From a checkpoint of a small transformer trained on Wikipedia: vocabulary 4096, LayerScale.
Each number is 128 + 32 x the weight over its row's rms, rounded and kept within 0 to 255. Layers, rows and columns count from 0. The size above them is the row's rms in percent of the matrix's.

# layer 2 MLP down (transposed), 384x96, rms 0.261, rows 194-210, columns 0-95
size [ 94  98  92  85 117  99  99 101 102 103 108  90 100 104 106  93 101]
[[114 101  92 127  92 155 159 147 166 117 136 109  86  82 115 137 160 131  89 158  78 111 173 131 138 132 124 202 139 146 166 114  84 125 101 174  93 175 123 136 174 129  80  76  76 124 109 111  96 126  74 167  96  95  86 146 152  69 115 135 136  93 128 102 126 160 134  65  57 154  53 137  97 148 106 105 126 133 123 109 167 183  92 145 111 145 108 114 166 118  90 200 123 119 113  97]
 [193  84 112 152 173 113 109 100  97 137 120 160 117 107 152 170 132 114 162 130 136 155 146 148 135 142 106  82 151  23 115 100  97 126 110 146  60 158 152 133 117 130 151 169  94 130 121 140 122 179 138 173  75 161 140 146  99  73 132 155 106  72 118  70 122 147 140 128 102 111 104 124 163 107 152 126 124 119 106 162  66  50 120  61 106 182  97 159 146 129 102 114 108  60 119 154]
 [146 102  88 105 148 118 102 145 110 138 212 171  84 188 129 123 154 147 175 147 129 181 126  86 139 198 218 166 113 213 161  92  95 152  60 118  58 123 166 142 136  97 119 144  75 141 101 136 141 140 176  72 131 117 137 116 163  95 151 117 109 132  92 129 159 155 150 123 115 113  96 120 141 116 132 142 116 129 142 127 120  94 156 171  83 120 152 104 174  92 119 145 149 110 141 157]
 [138 126 165 124 139  76 152 164 131 143 126 166 138 133 182 143 122 129 115 182 107 209 128 169 138 168 162 174 172 183 133  84  84  76 146 109 134 154 110 148 133 104 125 140 119  82 166 122 137 195 143  79 129 123 129 181 161 132 180  92 118 167 122 192 204 122  70 122 143 117 159 103 141  93 143 130 164 126 110  96  93  62  91  89 144 125 130 133 185 129 111 158 156 166 154 128]
 [115  79  94  95 117 168 121  71 132 126 130 194 141 138  95 136 134 116  99 161 158 207 132 103 135 185  93 162 121 190 220 184 108  74 111 155 153 128  85 139 155 138 133  87 118 118 121 140 116 158 119 124  57 133 162 114 120 131 102 185 125 100 143 146 166  84 131  90 144 133 118  98 110 111 103 119 100 181 103 122 122 131 167 172 133 127 117  98 163  97 135 164  83 121 160  51]
 [167 125 109 170  93 104 159 178 102 141 129 169 132 104 150 112 133  93 118 119  71 137 112 189 174 121 166 139 132  73  79 123  86 113 153 151 107 157 116 100  97  79  87  90 145  95 120 110 118 152 115 188 176 180  86 113 151  80 147 113 136  67 146 158 120 131  78 123 141  62 107  97 105 123 121 154 158 130 203 154 113  99 169  87 173  99  96  97 109 137  99 103 156 111  70 165]
 [166 112 116 101  39 136 139 132 138 108 109 107 152 106 160 127  75 148 113 114 150 114 142 120  71 152 162  99 117 113  78 151  79 100 135 143  51 114  92 152  78 157 108 174 106 124 155 116 123 131  98 165 123 157 115 139 139  67  68 149 182 104 131 100 122 146 146  75 110 142  84 119 178 114 128 115 112 154 155 130  48 160 118  90 105 144 159  65 121 152 173 139  75 189 169 126]
 [152 143 209 151  76  94 189 113 142 111 140 174 103  91 134  91 218 115 128 168 163 174  85 133 124 124 176 161 160 134 138 159  74 107 116 121 123 151 155 154 191 104  86  71 139 143 162 108 185 134 154  81 117  70  95 138 117 147 188 125 138 174 124 110 130 144 170 157 103 179 133 141 143 123 144 110 125 156 129 197  95 125 153 137 115  94 162  90 145 137 139 134 126 142  95  97]
 [129 147  73 134 117 109 171  94 156 137 175 135 170 122 104  70 146 144 107 170 151 148 112 122 122 127 135 144 108  81 180 159 126 140 152 144 111 130 166 110  85  90 172 134 113 114 116 124 171 111 154  83  49 118 153  87 158 119 169 106 134 124  40 175 129 152 179 128  91 128  58 105  88 122 163 152 122 137  65 194 110 124 137 144 131 122 106  64 104 137  74 126 101 195 117 112]
 [138 109 138 137 167 145 130 135 156 160 100 115 134 138 109 140 140 135  90 129 134 157 155 158 178 170 133 139 129 110  98 207 102 140 101 125  64 150 118 130 186 162  86 129  59 144  80 149 152 135 175 135  97 156 213 119 121  89 195 182 102 133 151 131 126 139 199 160 204 154 126 175 119  96  92  88 132 124 117 141  98  69 101 173 101 144 135 115 130 168 129 171  86 119 154 145]
 [148 134 102 119 126  92  63 152 157 160 125 123 107 173 110 151 109 160  87 143  97 129 155 139  98 138  83 124 177  98 106 132  94 124  94  65 151 150 157  77 111 118  62 156  94  75 105  79 103 147 130  96 134 162 171 165 136 140 146 148  95 164  64 124 173 173 144 114 119 132  99 139 129  69  96 143 114 106 150  34 182  94 104 113 150 150 114  99 162 105 190  84 136 149 110 167]
 [114  94  49 114 101 103 163 105 125 137 137  90 137  89  95 166 141 164 167 154 156 162 108 132 159 103  92  76 183 146 141  77 142 112 109 126 104 118  99 104 156 157 127 179 183  94 157  80 146 132 173  65 119  77 109 107 104 115  99 123 160 144  79 152 113 103  95 145 148  77 130 138 164  45 104 130 139 166 137 141 149 200 155 137 133 111 101 103 163 141 161 139 181  92 114 183]
 [130 115 112 169 171 103  75 115  97 185 159 148 121 130 103 145 130 152 148 148 134 133 109  94 135 115 155 138  76  87  80  89  91 125 125 109 120  96 118 185 187  83 162  66 106 185  94 141  95  77 118 150  24 154 144 158 105  35 109 108 120 191 104 158 135 157 155 138 157 119  78 156 138 100 112  52 147 120 127 124 139 139 135 129 131  95 139 148 126 101 137 119 122 156 104 111]
 [134 124 109 133  58  62 107 135 137 157  58 111 131 120 122  88 102  86 151 107 167 144 124 165 117 179  95 138 153 121 141 187 105 143 152  96 114 119 134 166 141 174 110 131  79 124 163 118 182 179 145  95 118 215 154 132  59 165 143  93 150 156  99 158 100 106  81 124 184 101 171  93 104  66  83 120 128 115 160 125 129 127 122 129 106  96  95  92 107 159 132 144 118 143 146  56]
 [200  60  89 116 139 149 155  98 102 152 155 176 153 113 108  96 104 137 120  92 144 135 134  90 104 186 124 110 183  68 119 164  93 157  89  97 172 115 120 153 159 122  91 131 151 119 110 163 110  67 105 130 153 142 170 148 149  89  84 100 102  48 147 135 106 104 165 148 119 111 116 167 162  99 155 130 131 181 195 109 184 160 137 141 112  60 120 107  85 152 153 134 114 153 156 100]
 [105 113 116 113  84 149 133 213 123 144  90 121  84 118 123 103 141  95 114  86 127 144 134 105 109 129 178 102 147 127 133 148 173 136 156  65  79 117 163 142 168  95 126  67 108 159 128  72 107 109 124  77 114 104 144  99 169 127 102 139 106 135  82 138 131 126 133 144  87 122 127 158 140 219 144 158 122 115 148 120  79 133  83 137 144 146 109 141 215 196 141  68 147 151  52  96]
 [129 119 163 116 150  94  68 135 131 133 139 120 124 170 158 120 133 130 127 103 171  95 149 147 175 145 141  91 103  60 140 176  97 161 102 131 149 102 128 126 159 123  92 203 116 121 138 108 108 161 173 150 170 145 142 133 115 122 138  80  85 105 103 141 131 165 147 131 120  83 120  50 158 218 149 126 171  61  95 116  64 131 150 100  79 121  93  92 108 157 137 202 172 133 110 169]]
# layer 2 MLP up, 384x96, rms 0.276, rows 195-210, columns 0-95
size [ 95  83  84 118 103 100  99 105  99 122  90 101 100 111  96 104]
[[101 152 103  87 142  95 121  89 136 170 143 149 131  92  83  89  68 122 179 135 157  69 154 179 135 141  61 149 169 128  59 137  80  95 172 132 111 123 116  88  99 147 105 103 138 112 154 168 120 179  86 182 153 106 155 161 157  93 135 155 144  92 141  85  86 134 161 136 106  98 144 113 172 146 114 123 138  70 159  98  96  98 134 121 181  86 120 124 116 186 109  71 156 124 179 119]
 [121 222  97 127  93  89 116 145 122 128 159 132 155 103 123 104 151 163 171  99 211  91 143 131 132 130 146 102 170 215  97 139 148  84 167 113  85  85 180 123 101 178 135 132 124 156 145  76 114  81 119 163  94  92 176 149 130 105 147 165  98 132 177 113 139 118 124 166 145 111 121 134  93  78 107 144 109 125 182 134 148 118 109 113 165  88 171 103 106 114 197  91  99 160 129 152]
 [105 134 104  80 159 151 133 147 135 180  94 163 101 188 129  86 106 170 112  85 126 108 122  33 135 145 124  58 127 154 172 100 122 117 133  90  99  94 163 100 104 171  99 124  97 103  95 113 122  92 145 160  65 125 122 109 153 139 122 112 120 104 121 123  97 102 140 195 117 122 134 119 166  90 124 162 191 153 187 136 137 220 145 162 108 103 170  95 127 114 163 108 157 101  90  90]
 [161 147  70 115  96 135 124 173 125 133 126 145 162 111  78 169 191 136 140 141 100 101 151 121 194  78 134 131 178 112 136 125 185 164 155  46  67  99 185 143 131 115 154  84 111 167 150 102 188 102 123 103 152 102 105 130  84 128 124 184 103  84 139 115 124 151 130 124 167 135 156 146 125  99 160 142 204  83 120 167 143 125 159 125  88 129  84 157 103 131 137 174 172 173 117 146]
 [149 163 168 161  90 174 192 135 158 115  87  89 137 156 123 147 133 141 139 117 101  72 129 169 152 137 132 105 148 130  90 138 129 109 149 127 173 134 121  79 156  74 125  79 174 133 123  66 150 127  86 136 127 117 106 140 127 167 176 102 140 123 135 148 166 169 122 117 166 120 188 119 131 144 159 208 134 109 182 168 130 150 177  65  89  75  79 118 103  89 106 117 150 197 101 178]
 [161 143 152 149  93  81 168 141  91 126  84  81 158 160  80 138 113 157 116 108 158 137 121 110 113 115 138 121 123 113 109 104 149  50 111 141  76  90 130 117 157 164 121 134 127  95  97 137 155 145 132 186  98  94 142 162  75 160 105 171 154 126 131 115 117 133 103 170 189 151  76 122 168  95 113 136 141 132  77 197  36 138 186 122  86 137  88 119 139 169 112 186  73 156 108 109]
 [132 115 166 120 133 135 139 104 129 148 135 108 175 109 151 166 118 150 203 178  79 142 132 139 135  85 135  79 142 165 166  91 140 130 113  87 123 134 164  95  98 125 158 194 170 147 237 161 133 125 160 133 102 137 132 120 136 136 106 113 159  95  67 146  97 139  78  93 106 147 171 120 144 114 155 143 102 152 152 103  69 165  65  66  78 139  89 126 128 103 157 190 145 108 132 166]
 [ 90 166 121 122 104 119 111  64 150 117 142 102 160 109 117  94  90 177 102 152 122 128 135 148 128 124 119 142 128 109 103 145 171 169  88 130 123 156 139 137 146 185 172 163 131  51 194 169 101 116 143 136  90 150 175  92 107 112 138 141  70  63 140 112  95 129 133 156 160  75 138 114 145  61 182 172 150 173 178 130  93 132 137 128 137 154 109 117  80 145 145 164  69  69 118 192]
 [ 52 121 100 127 112 161 107 112 134 191  69 170 208 137 124 174 199 141 153 109 108 171 104 102 145 132 100 123 134 134 174 122 134 122 145 115 174 143 105 108 173 110 147 115 153  94 125 114 144 106 117 110 132 176  71  99 111 189  94 181 154  92  82 139 133 132  58  64 101  74 140 127  93 125 137 148 116 145  98 159 116 167 165 103 124 132 140 138  83 149 107 154 168  94 177  98]
 [112 176 127  67 124  92 149 150 125 110  95  80 124  75  71  81 101 175 145 111  99 104 121 148 138 107  84  89 162 161 160 167 123 157 159  83 117 120 206 130 139 148  92 107 182  99 141 178 125 181 139 138 133 114 106 125  50 120 133 140 162 123  77  86 123 135 152 181 148 134 116 121  93 106  91 184 177 121 103 128 167 152 154  87 143 124  80 164 131 123 168 122  64 141 111  93]
 [138 116 110 170  87  88 103  99 135 115 123 150 172 138 132 161 115 153 161 130 111 128 160 149  94 134  86  94 108 146  96 118 147 142 138 150 123 148 131 101  93 123 156 164  92  83 134 170 138 109  94 142  79 159 151  99 205 111 159  86 106 108 154  62 119 178 149 104 115 130 170  88 153 128 235  87  78 161 123 142  98 135 168 127 188  90 137 157  77 134 146 130 131  55 189 153]
 [128 147 138 109 108 132 134  80 104 136 133 114 112 181 113  75 125  82 166 132 142 127 138 151  83 124 146 149 122 115 101 146  96 146 121 152 141 115 125 139  87 143 192 145 153  95 181 108  91 142 140 150  89 129 116 228 170 109 142 109 181  68 123 183 135 119  96 134 190  67 207 141 135 130 157 128 206 169  92 130  65 107 121 121 155  63 121 120 121 153 109 116 179 133 161 119]
 [ 41  98 121 125 102 187 154 108 158  38 192 121 181 135 128 161  83 138 127 113 117 113 132 130  64 125  88 142 117 127 101 149 139 122 157 134 150 119 117  66 123  91 174 144 109 140 154 166  93 150  98 138 115  62 142 120 159 128 135 127 115  94 158  98 113 120 112 150 104 152 125 111 154 103 192  70 118 117 153 173 109  96 166  74 140 139 140 108 124 149 118 175  78 196 168 175]
 [112 120 127 114  66 185 159 106  92 165 133 153 148  62 113 142 146 126 144 117 137  92 117  89 114  88  77 112 143 141 100 209 215 101 156 124 125  76 151  99 191 165 161 132 132 155 131 131 130 114 108 158 172 165 157 141 124 163  83 100 105 142 121 159  80  99 127 139  91 192  91 156 101 175 136 172  91 111 114 120 127 141 118 138 106 125  50 169 149 119  59 135 143 139  97 122]
 [154 135  78  71  87  86 108 156 150 171 222 171 147 120 132 118 107 166 149 136 135 131 196 119 146 153 168 133 146 144 109 113 149 177 126 118 115  67 114 107 106 163 183 121 110 126 155 137 199 151 138 100 142 132 121 176 102 120 117 204 178 111 162 105 126 126 128 153 108 123 146 150 165 170 191 118 116 105 187 134 146 128 140  50 140 121 138 188 146 111 134  98 137 174 124  86]
 [150 181 154 142 105 100 155 110 176 110 139 174 155 113 108 101  91 156 163 135 141 120 177 119 126 122  99 138  64 116 146 151 166  81 139 127 152 130 187 122 142 133  97 166 153 113 155 162 106  80 128 132  93  94 167 109 151 130  99 193 167  83 186  72 104 148 137 146 158 187 159 102 154 133  94 123 125 179 126 187  65  63 121 112 160 116  91  86  92 101 163 141  99 161 159 172]]